Part of a small language model's weights.
Size: 9 layers, width 256, 2 heads of 128 (1 for keys and values), MLP 1024 tanh GELU, vocabulary 2048, 7.59M parameters.
Architecture: normalized queries and keys, attention and MLP in parallel.
Training: 505M tokens, 7703 steps.
Each number is 128 + 24 x the weight over its row's rms, rounded and kept within 0 to 255. Layers, rows and columns count from 0. Numbers have three digits each. The size before them is the row's rms in percent of the matrix's.

# layer 4 MLP up, 1024x256, rms 0.452, rows 0-191, columns 96-127
091:134128118098161124133126163147119098140129132096124112116104106179142154098122119121181153150125
094:166127131139105131109113160146111120114133149086110128075108149116133127143147143120137134111127
095:099104165070069098131137147092155121141153122157082123131163138102132129084125112145097132131093
097:138144143110114093162118143086084117115083157166162079111161134107143161149130151119179110092095
091:127139078119098133140165142117143123120123117150102111111133100140111139112099156156114117120119
094:132116117151133173142162115126143098113151115152159108138168121167129094180161171111123128139117
094:077083136091138123080128136142116106160156109147137107147148140115151136136116145118141126153104
095:106135108102147135133135108154165154154160132135110137121141119107115137102124145153118103140113
088:139121128111103112120146135142165124149106143121144136086108153117094184146126131095144155143088
094:124149109175145167139140162139131118127187077148145132153117101129129126113107113090144139141123
103:130121091133131113149130144118115163098116104161153138125106097144109128153136160174132142137114
104:130121141086138161133113151119166138119119106099146141139077138130102126084073110123105103126139
101:110102095122109122129184176146132161088150101083145114118072126106162118112117136135155128138109
100:177161087081168119160118125139137123121101161111139111155142128127127087110131115130155133150131
097:157138108099085162134201190095153149162132107141116152136158140152145132120154146141110139149078
092:145132115148144159102116157117132147157142078101134140118128110132117147143108154117123134153122
090:164134141130101094111122167147131154127117074119129119123107105140122129101115155158150085118106
090:154147095083115144125190110094181161110097141087122111146115131138163134116109091100108139125130
108:109173133105135101167121084106121159166130159084130115122132101083116142155121107097120135113098
096:147104158090162151108102127136131166095135114125096172129124134118116119126121110125171146138106
096:133139141138109153137092140166122131161155112149076106131101126159139117153083139113149121124150
096:140142122131114132118127163177140131122123134143130120117133152143067155148122136091142126152149
098:153125174149141142156118153150131128177121117142139159144149138128119123126137142150134065119091
106:125133104095120108151165138143139112109117094172136123081105092157126115082117142136111135180105
097:119088119111095147183142107093120140114137155136150111123135150130158143137122131156092153094129
090:111154137089140136157111109109119097115120136158126159176123110096127141122131145100150101098150
094:127120085100106138171147134103116149104143136102127121155119037154126124162145136126112093131133
095:167141147109182145140119133133150114157089110153130155115129137146161130096123188105162112142094
101:157162127152107133113141101154094153114150120113148154131133143099127171107182168141133103141148
096:142075157123148148150093136164150071130142122165122137137116125107098157161150115101134087121113
096:095183105122146180121135133076151076192153111130072128141112163115106198162134111128165136145114
102:130128110101101137152136145098095145141159123121126146107117119151128149119171161138158091177110
111:132100166105135135129129132119129109152178128150127162142082123106142125138134160112082157100087
094:141158167108117150074115153116116128121162161140122136103146102104139098130115113142093155103100
099:120126133130161183131123141116181098131160085156141120133127108124134129122123108087146160111083
095:132166121146117094125122130113135153107140127096167172160128103119146111109124155113145119162123
099:142111135062130125156083133126120119142098135142134126063077127132094103094105113160157150142159
127:071126101104096153121153123120092144083118077148105143087098128143106143145156116139125139163152
126:124119147166122163133110105147118135114144108156150109154110141110089142118124144130116131149138
102:140120123100122125137118170109142187134129097103129159127125122149143132122144111167126094173119
105:104128140137115144104092121120124131135115086148102137098141150102129107052137149131130134128088
100:178145130141093168151084139139122135163112158110088131154109156153159130161134096145130122094183
103:070114136141112107139165104057105094112173142151121134157138102169130130114131132155157126105139
102:159146161127142158160152115117138120124157048127105143178107110123157093169167114098133137120151
106:165171137109149135150149153141128126083117155130158123113169133126150118135134125109128118095139
100:125110141120122058147154165156152114069096091173159086127137162120120092113142146083125100077142
099:151124078138104152136125143153109114101104164188098149162140131127154127089121132119141164142106
101:142130104120141123143131142125193151103088141168122082120075140149139125099091135098109135113141
112:164117123115130133081151119112131126117145143127129120086092136153128150119166151138111103156133
099:152159113115131108168112137126105140127144145090123139133139131088080098124123142155165115126146
097:142105161185080107111126150112132125124117127149131166139079114166125103123100127153103161088122
094:162123155106130130126152104123098139123174153159132123119158188120161108130129130143156102148164
102:114124189154163104131165132113154099128175155092120080145149156081138122116145145110133122086153
094:137137131077148105104103157147127152120116099156154121128141111125135121100116110167145158091100
112:112109146105125083154135170085148083118131092140120093144097080124100132123123131081102157148125
089:110090116135109121155164164149137109121149124120125144132132135134104152157135163110109127115141
100:155149120110124116121109140089167134138145118091088125122142177110102199154137163146123126122097
096:126127141109138157128127151128122105120111050102141163134135096118125164166128103134138163110083
101:167105173152128121179118135142131144109141135103134176130116106128149142114187116098127101125141
104:097119153174106143116114117126105165099136112102161149145107114154134101154121128116149136147135
097:135109106089133105168135152148122137140098108134130112144160143125164132184136157130130120098117
102:122145137123170135124160134115133146100132167161110113123104109122152139147103139098138165111136
096:147114149145172108161133133118141109137093121119092125139139122137099126174099111107113130157153
101:142129115117122112131168123112090106168096141135126130157105134177123073149133100099132127069143
095:137108125067093128164108120122129136116111092144154117178147156121148122129110105120108138135133
103:147141157096053073126137130095087135098128113163143117155113124118138148075125138118130057140121
099:098136153162087086139127098130145087118132100108110165172120095130154122118123089084174153108110
112:125102145136134124145126102067110139144116089132102150145071094161100115143120120138147128107142
093:145104122121093123113149122068128108109141145107088128122122141156162115145153097156104133122110
097:146126167156135119156154174141140155147120154153088162147168132141142121128122107120183092156123
098:108173154151139111143130134105123146117151126146165101162123156105143141077131090079163090153141
096:069160109107114115128127155107130110084159118177118093144097100152115103193152104100139166125092
099:162137106132138125086156194109134120118097178119102139150118169147100143084118127105103101122160
096:089104106126150077117140126135097130130177121154152105166127126154130141104103098154112162126139
101:119101159102161176131167129098151134125133127124133156150150108154112134110164076101124119111157
101:160126149147120127136142120100083126116139101133099089123114129149107066105140149131110063153129
098:077117147109074143140162106116167143119135172124154126116133148164122140120136086187081156146131
103:133128114106118151168155093152146126097064118112121156174151095084109147083129155140099111145115
097:124092100123153128133118149136148115070124102150140132166128156132111113118118123119122131109118
147:170143150118118141108138087167109107118097114133128109147148127173084138124109148119097118168115
102:124100101131062094133138127096142150117121153141123156160127121176130099126128137145148140109123
100:121122091174134100131068118137115131104195128151074156103146109078101132116130108119130161157119
099:120119110139146106145155117106129140138136167106107105112107125162146148134149132158140116125114
102:125138135102123058165135073099123151179116147151116149177139153132099119114071170119110168089125
126:133110160155143142116105150100159126134137203148151123146123137143125137111134089140086102100079
097:134179122170092178159094106090108124109158126113126110128125107119156143114158109116113183145125
096:146157164114093105105134168166152127113103109137130127124123104144076104137123172099107139096119
098:146188132145142141110130144116157113125107161189109155147131134150146093136082187130104131147109
107:137090134194165167157126133179152109111072129113094135134177106106070170135095114088161129097138
095:108135111102138147157104150131115137144127134092114190110096118108100123150141182107098184120122
105:159145156126123166201119088088078130148147109108077153182125137099090134118141160095096116128159
104:102101130132113130111134120063096099100160124135119147145138139133132120135133147170154118118104
104:108175115095159117163113142128121150121166130111119098085122105115124142105101156095129122143145
102:098158052118146129119146138109104092115163134114139157145094138079125105124150106130158139110146
097:157167152157127153144155131147106097144137113140131086146151108147125109124157149089131112125151
097:180113102099096151100100177164195089124104129119129136151169120129104148141160122098106118127118
106:153160147114131183146158120109113153152108109094152096122088104153156105125092088099114139142132
101:106176090124143115092106139150164159148078151109129171102123140121146136128108119143165137132114
097:119167187153133118136106138060097111144112187177108133164118129120136149182119128073136171148130
102:117161127100153137119161099127094109117145117157126105106091177187116128127174076148113148138156
099:099075095197130136186101175100132124123107118153122170067091175124146146123118127122115154094192
102:136140104076135129150130083123172140123174151160121099117079152121149133115135115119094098099071
097:107105099143141091141126131137098150090163153117104117142148092111137123154080084117135122087145
103:131122091121107151169088140111165137144116115110151125121128131124171123112151124108093123137107
090:089096163146129137167134131124131157112168176124171166151106131113091102120112098155119095124162
096:111098125104130103111124119102150112141125115147164123156123118112111119115138134108105127119150
100:109114132135135143131126113172140176102182129092118136130098142136117114128104097152175104152144
085:145137128121082107169161103135153129142190142174090154099147115160130173124111146126131113104151
104:146157134146109192125144125130153172075137086158127128095099083081128133114144076155127143090103
105:127104128108148153179127166104140125122131154122126125129107113163141140125099164143128104145118
094:113117104147155171138101134113146100128164136112099138112105149146114109138104100106120132106156
097:140103157134139129132139090126116127144122136118145162123105131147149070113147087124140112128109
099:139128083124153080119131112126121123131157126109125083155115175149127153154099142157109080094143
092:117122099136163139161140157085105144136146115127147135136105097141149132121123120089130141140131
097:121131135129113109142126122154132149137085125136110112092150157103119078118116153130175142148136
091:144093107128118103138165147108120132153122149128171096123158108139147104152149138142118136103099
100:158144128147173125149113125152114151141136099174102100133135173098125148133122124143117100134143
103:121119117151121119187167164126131116139101131131113137113130085104103132117139152135101093089134
098:091134134139123104141104152164143130172103127140111115108170108102157130109141113101156132122105
099:142130108107145123122163161126131143089184083120173149133133114134080144166122148090164141141137
102:151110134159107097127115118152172101125103133147113102157161097104139113110139125123115121116143
100:100105118093108157110168155149119150123139119174117120140134122151148100122149170107154157121122
101:128194092165153138141077130091148116184146142124140114113095125161079151086137138150121151078139
099:133159130146137112072149168107086185139130153152130121118099136133157117140121129148104115132138
097:097110123169136157105161146092149118134111079141114131134092138149131084104125157114134150102180
103:133123114185134120141168146092122086150070076120130111146115138139144167129125119103112117115110
094:141138116147147136123134183142120139107125075124155108135096150143104175089106140136128102194165
109:161121157104132097173123132124133149090173136125122113162114098150117122099136122121083140115118
098:134115116118135118104103113116128085086158123166149121085093159156096147130112123173129135160115
099:129118094153113125155114179138159102134097162110140099093104146127086125131126117122092175135123
103:119077110124111079170131140133172139095104104098111141171105136098091162128140142078147139141160
099:116144139117173115147171110135136143097119120121124092142119129153143104184110125118132095094101
100:141097142127114109131135125153095134138164135135161130120093106139134123112141152099144135142122
102:100187138136129100161177116098108148123119108139158148155118125132112152186139128110142138122107
110:096122132103142121129063133105146139122139158087119162153125151091109129142104164147123143170150
103:168133097095123129095159164087162093124126135136151105144139122163141102118123101134135177124088
093:116100113114153131144093139160139144145157120140114171126154145131111069133152149075153104123107
096:122117110106117158125076115116120109130127124091163115113129137132093083135140099118164128112110
103:155140121114121050124136112117136098120104160115119172146156094122191107128156121173155125147119
105:119135091106124143151117122153115136137142097124119143115125108153108176123152102118119148104115
103:100127103127141145094177124119142104161163120105094108130086133143154130142159125103109129112136
097:145148145125132147116118147128162086127130075100153139145088139115088150111180126124114156123147
104:133135092148158121133155122124153141169124113114143125153084118110125146103104155131108112159115
098:129140116106109109097133130085116103117140107156145088117136142129104105144154107101132120158114
122:141131145115132121086159092168133145108103138125110080103149129158136145113168125120103141161109
102:149154085119151132139141117139152092131086158124118124112099137104131159176161173192156166124118
099:162132103111124112140081137099141116079117104119148150108090114105129124084117176091077128112121
105:090133110152132138148106125118119152103119105090112130082104141114108179117162163140118164124101
105:183147156093164138124122095123122146164144118132101133128073081146169113103123101130136142106081
102:080090151112074146163151181105104118112113163134140122130096105109124140109096128077149145158115
098:138128085113160151161138130101125178134160112131088159134140140141135173095153093096147165124079
103:146164122125111142132127129144113125096179121145132152128154170174133134072091137140149142162139
099:116145104143157163170165090116150090139102144130109137147185098134122146132097102144156117170146
091:113146105102115105133113165111147107122136105112105133123128093136101146124156146124152093099104
094:120118096121131112166143141133145091133109142122131147142121169123113150127139119109111141131096
100:104128158155106135138119107099145089126098151140096171139141114099171143099152074097164133095149
104:092161089083135144161118117100184117131089152138136172117145126130121141145164120091132095077124
099:136141131160149102154146144095160100175094117146139150150129079149159087099141176138113166112103
100:101153108137162136173132135118154119163135144138120166096107139112143144144153088113148144134136
098:117131133149087123145126120105159116108147134148110124172118089132171101110112114093101092073072
108:090099133103158100129132172156116157118129088147128163131105122143119113127118100141128107170181
098:134177126157130133101158181106140106106140115159147155125155098143138139073121166123089136130101
111:115156134133146112102133111142082163148163090126120124114131161153140130078146144108103152109155
098:149102140132156132138124122157135158135132101141135079157122144129158090132144132142119132098135
107:108142154158143145138120122108162199146118115142077154126155132159114144171085159192174139157133
101:106161095143163146122129124131134141110135149130139100108175091104122104131120132122176166126121
101:135145093133129118087118124127120152148162165123086096136128141148120139109187137102113121131141
099:105120126153177098159112146116127134083120128116143104139126146102115110134109145112148115117170
108:119163143098117116152152125076124131133140167133135134112121127139136139131120147072146111114114
092:128115148165136151120108105149124111086157196129145122111142164127118169133112084100121110130127
097:124092166090155104083134132136136119068137167179142105123145121109139103148136127123076117126125
097:154154136101109125114124148105143138128130147185144151143110098123146165122180098136127136089114
099:118118096142126161111103134120124102149095167128103127077155148070138106128093149164171155113127
102:180137133117147150099157091107140097114092129176153070123173147118101170140143150143124136132089
098:154129134143128124139120165154105136152138123172165111096110110115113119164131151086115151116127
104:093126127117120120130162118114103107089090152173125137131128188174154107118148110086129102173140
106:143146145134141138126116167163113126127166103163138141096155100111141121105133130153125108158099
103:080144176130146097173157120083137140147129128143163111089121109151137118129117111125134122147164
101:141131098117106135112130169084153160131129118174131123132107136148125104137112109168112156112138
112:109085111132119104178129168134114136175130111149129136097075130113119150118116130146112196169141
118:141159157165149167135112149113135162106124163148121153122138129143145218117127119120109091131123
094:135151119114090100149118139168137138100126101150103131154136097114103126097114130161147104127142
101:129093148152122153159151128121133119154084123113140100131136133142127109138099150162136126119140
106:129147110135156135164113118097148123100105107126156144098107101122139154125072136131113136151168
102:124086105118149074164094134127112150214161104108120143143082146156085149121118123149126113135160
101:152132111152095117126124140116143123156168129121126112152112102109057131123160126137136101115128
100:112064138116166108145137130134129114130122066117125125116113120133163164150119094121173112160124
092:106116158105136188122124095124104154148115107095205113172119120153122086103141128134158167151112
103:190126182115130166154136152112106119105136116130142186139140135181100130099109141166100111088098
098:122141147121167112130151160124150179150175127101154094128097090144140088125150144088094138138150
093:112091115137114130174126113143110194119124122115082162129134190110148136102123091136114138096116
097:113095160126103111143155129124134103086115105157136151097147127106186158159149159108129096139157